{"qk_norm": false, "init": "normal", "init_std_down": 0.00385, "optimizer": "soap_variant", "beta1": 0.95, "warmup_steps": 200, "seq_len": 1024, "train_tokens": 450400000}
Each number is 128 + 24 x the weight over its row's rms, rounded and kept within 0 to 255. Layers, rows and columns count from 0. Numbers have three digits each. The size before them is the row's rms in percent of the matrix's.

# layer 6 MLP down, 512x1344, rms 0.179, rows 0-24, columns 1008-1119
100:137106133093149168116096146091135127144141162167090125137143130154098142129167158108120176135148095157134104145137147132132073145106105144138086102136109138090107133097131122125147127190152111127118139095113151153203149122096143138145161095128117128093099110137112121158122146143118184135122184126162150196133157115112171127171156156149
097:154099111109144141133101116153120114112118114139136099150175144132162100114086177113115099124173087138141158139158158095145100166102148136115097111129100142107157164085139142118073138158128096116111137123153100122152086122128157115116124143102145089086156104123159153134144101137131153101113115139127118143131183095107155094110132146124
101:162152125114131182077097143122102154109138132107147162134134162176099132126108103182133122090112161122125104149166115108131091126116136149120082141139122156159111153215125148136144115125087097145179148119112151113137108083127147138131116156146153122073171150169132131128109075105097122143140119174133117154147180140148148178177103127096
160:131137123137174130140102122076113128102169125129106176104100077119151115177108118120123107122080113144071127101128107125113118139123132142124119164117125145127124118127134151110131141152184097123080124101178094120127136088113114128114108076161092150106121158157150152109133147137139155124133141152129132140127058153103131137105106125137
097:151104144149159116088145071107133071151129094088151129092101153133175104174141125143142109126136122139130114143108105171114146134158134093174149167171137150146139125105123100151100085093128119106152119081158145145111144088104049129113125125083117093132112161132112149124144127091151143124140140118113156105112093109136158115104110130100
102:139134144171129157137135105139135118087168114143127134165114127108117150095132166137131111150179111151141118111152131185140138174102098140130090143123102099143179073106096183106182122138093149125140099148089134150104120119170120131124162151101102084182143169149088175145198122153125110139131125114098126116122109151089117151130106182139
104:127080150146125130110164189140145110123120109082104128123135147101138123119143120145121117114127116104103092132189131120129170116123134148123123111138123124129061123168129137073158150136167121130144136117115109143131097147135087105120112114133127123135111122158134154100145118146147104153138137157166126190156133110126127178150132153110
096:127171136145130177094152162088131137167154121138107146129090084156150142155165142145124145116094126131106124123157107108083103153130090135127088157138128111132062088150142083130102123110142140083146147134161155098185128129166102170140088116157127126117110099150147112154136109131123162145145145117097141090108111105123112136144136188145
100:125084121130093130087106100096071126112148152151166112119098117123146163124100142108142168136157151161163134120120135121130164120148137111117108115145142113139176126121129077066094148141138146149115117121111114128119147122154121123080113147117131123125140137122167100137145147114168162099112112132166178122151115088150145164122080069150
099:173136122126143125160134137144162164142138133082150133088116159112050111149142139090095111139102147135146133108154121106141071111130184128110090101136154138188113114112104126110108139123129172156115124114163096139130143096116153119153123084103148115143127092128083156119117092099071112112104148121088104106147093085135175149161143135125
108:137114099103128096156092149153180135129157142135153100107118145147119129088120090092112113133132136165142132162119134111175134105114135088167155116123130148130109148167127124102128101141087151151171130113118150137124120180150121122123170124129158116160117166098146110141142181163087089130142125145122158147144078139140182130140121073120
097:126117127097110137138134114141121140155153147170134131091181128126100115138094187151125160121096107135105138126079118146072101122161092147132123179138157115140096153128133177098134137096125149123131144117106095169089126116145159113105158137124098155112178137145106138135151111126119105066121125145161092136121113131123126112103129146093
099:121121160150103102123134140116097123095106118109107125093133147144141182089172126151135108107127158100134149137141178184087104148117110088121183134194128124110139148135105120132148117113166091133115135131126160096092119119152145112131185150142117119132143124152122137103102143098129134085132114117125169130053082111115101118113114130123
102:122097141132160122109133121140090116176146124139126138085127123106151143128118125154131109123125104095126122071120106137055130126139136101125110107119137172113132103103113120116134192128098130158145107136141129123108134132133137094129128143103135153092127139144124117152142164124134147153141122140122159159089139138148143121094152155137
098:136107132140167138143125101123147123117134134150139093133101099150145126109158099088128127150114153118149146170121141112142174145124134146118132137149127125105109113167136125184132151108127138138115126136123147176118115149119168130122147122146152101182125122114125096098135133142125115100112159139098085120139139098070111090118141148118
097:119124155159113108141117149095133120139136058152126138153099130143148129143158114149135123121144162152098129148133127100082070150140118120139142194127194151145161080166133115082142170164124133103148124159112104129139158114180132122108089141125117185156151153116129116162109141087109150134154135110134132113136086162166124165117154086138
099:113132120118133136177128103145135118143144142118095143125130107150075139162126128108137152110142149098155098149154163105129186144109118092098153122133147126102121106126141088179121134120148104119106133160117125095189075107134154117102110147125122160122109164118149145170118114085149138109137104174141146172137110130117136116143119152143
104:146136109100086101130140129118123134121133101159088095108121109164178138128095079144141082120114156147117090146125114097092112149119168137100130129111177104166121151125126144122164114137087129134122113174100114049099117155107118128117149151089117116168089123117097068148148127118133107148094162117119167144170116175120143126103144171160
103:136137181126130089149115143152152150137119152129129125175112114113117079112119148134106085098155140157122200120111101106127115127102094118109157088122132183146137152080151114128151127174105128114139124132143143114109117142116119104115120127101117119133133093111166105124188075146144119121124120145131140137166122135099146143106144121170
095:126144089113157113137141126141102127100159099107138187138088103158114133147124144124116147179142165107121164188110150185115125133106066118112116122128081118130181108109115153083162146137103180122114126081133081151107147115168118092174119167116126114135131103113142119145097148169077170122111168101140106150158123100143126126106106170149
102:137113123157120115143111103114149117130111149118134132108085129113158157147121111148064109117092112158110126139110094146106096084139116153110099147159120090132070111168155146100162105121119104117102144135126121179113139145130125103142117104098142150093123086156111104122120085106138110089087176123151107118108161166098069131143153136135
097:127125170085115136126108116136072120140162095134126142135130142107099141119152121160118162130104132132149154129138127106147128130115141070134129131109162168116108134114140085133088194171140097155078113151130162112151128135130102079071109081149126138141119129100120153105123090131164124093141136183128082153127141095138142097137142132129
100:101123118121113157154123156143090123113100111115165107101125151093128098117108149168101120127151126118149109142140157117138137124140091108126159106126116104138135137110147127164161124110126136119055146091125123151155110146122117120126103127101176123121121112096108125137141083137120102147114109151103106111160099179117114096099112158121
101:084099158068135128116151105134110140147158111093159153127098135146152130149092102088107116141135121115136120124132108111101081136131145120097116145102144095154155112114116130177108148120136166119155092106128158132155122117161166113161125146133119151092139150129079158188101175134168107128131130130105091134150115158133098138127108150142
096:094153117145146132113096114117160120159153155115131160127132126121109144149139072128108139166155075129117114164151131148130130146126122128133129150104132162093146144147122119123091110176163119153126116130116127120109118090138111160090175157125136146149135182147135172113095134146179123134118097118154119121176102106141142169117135102123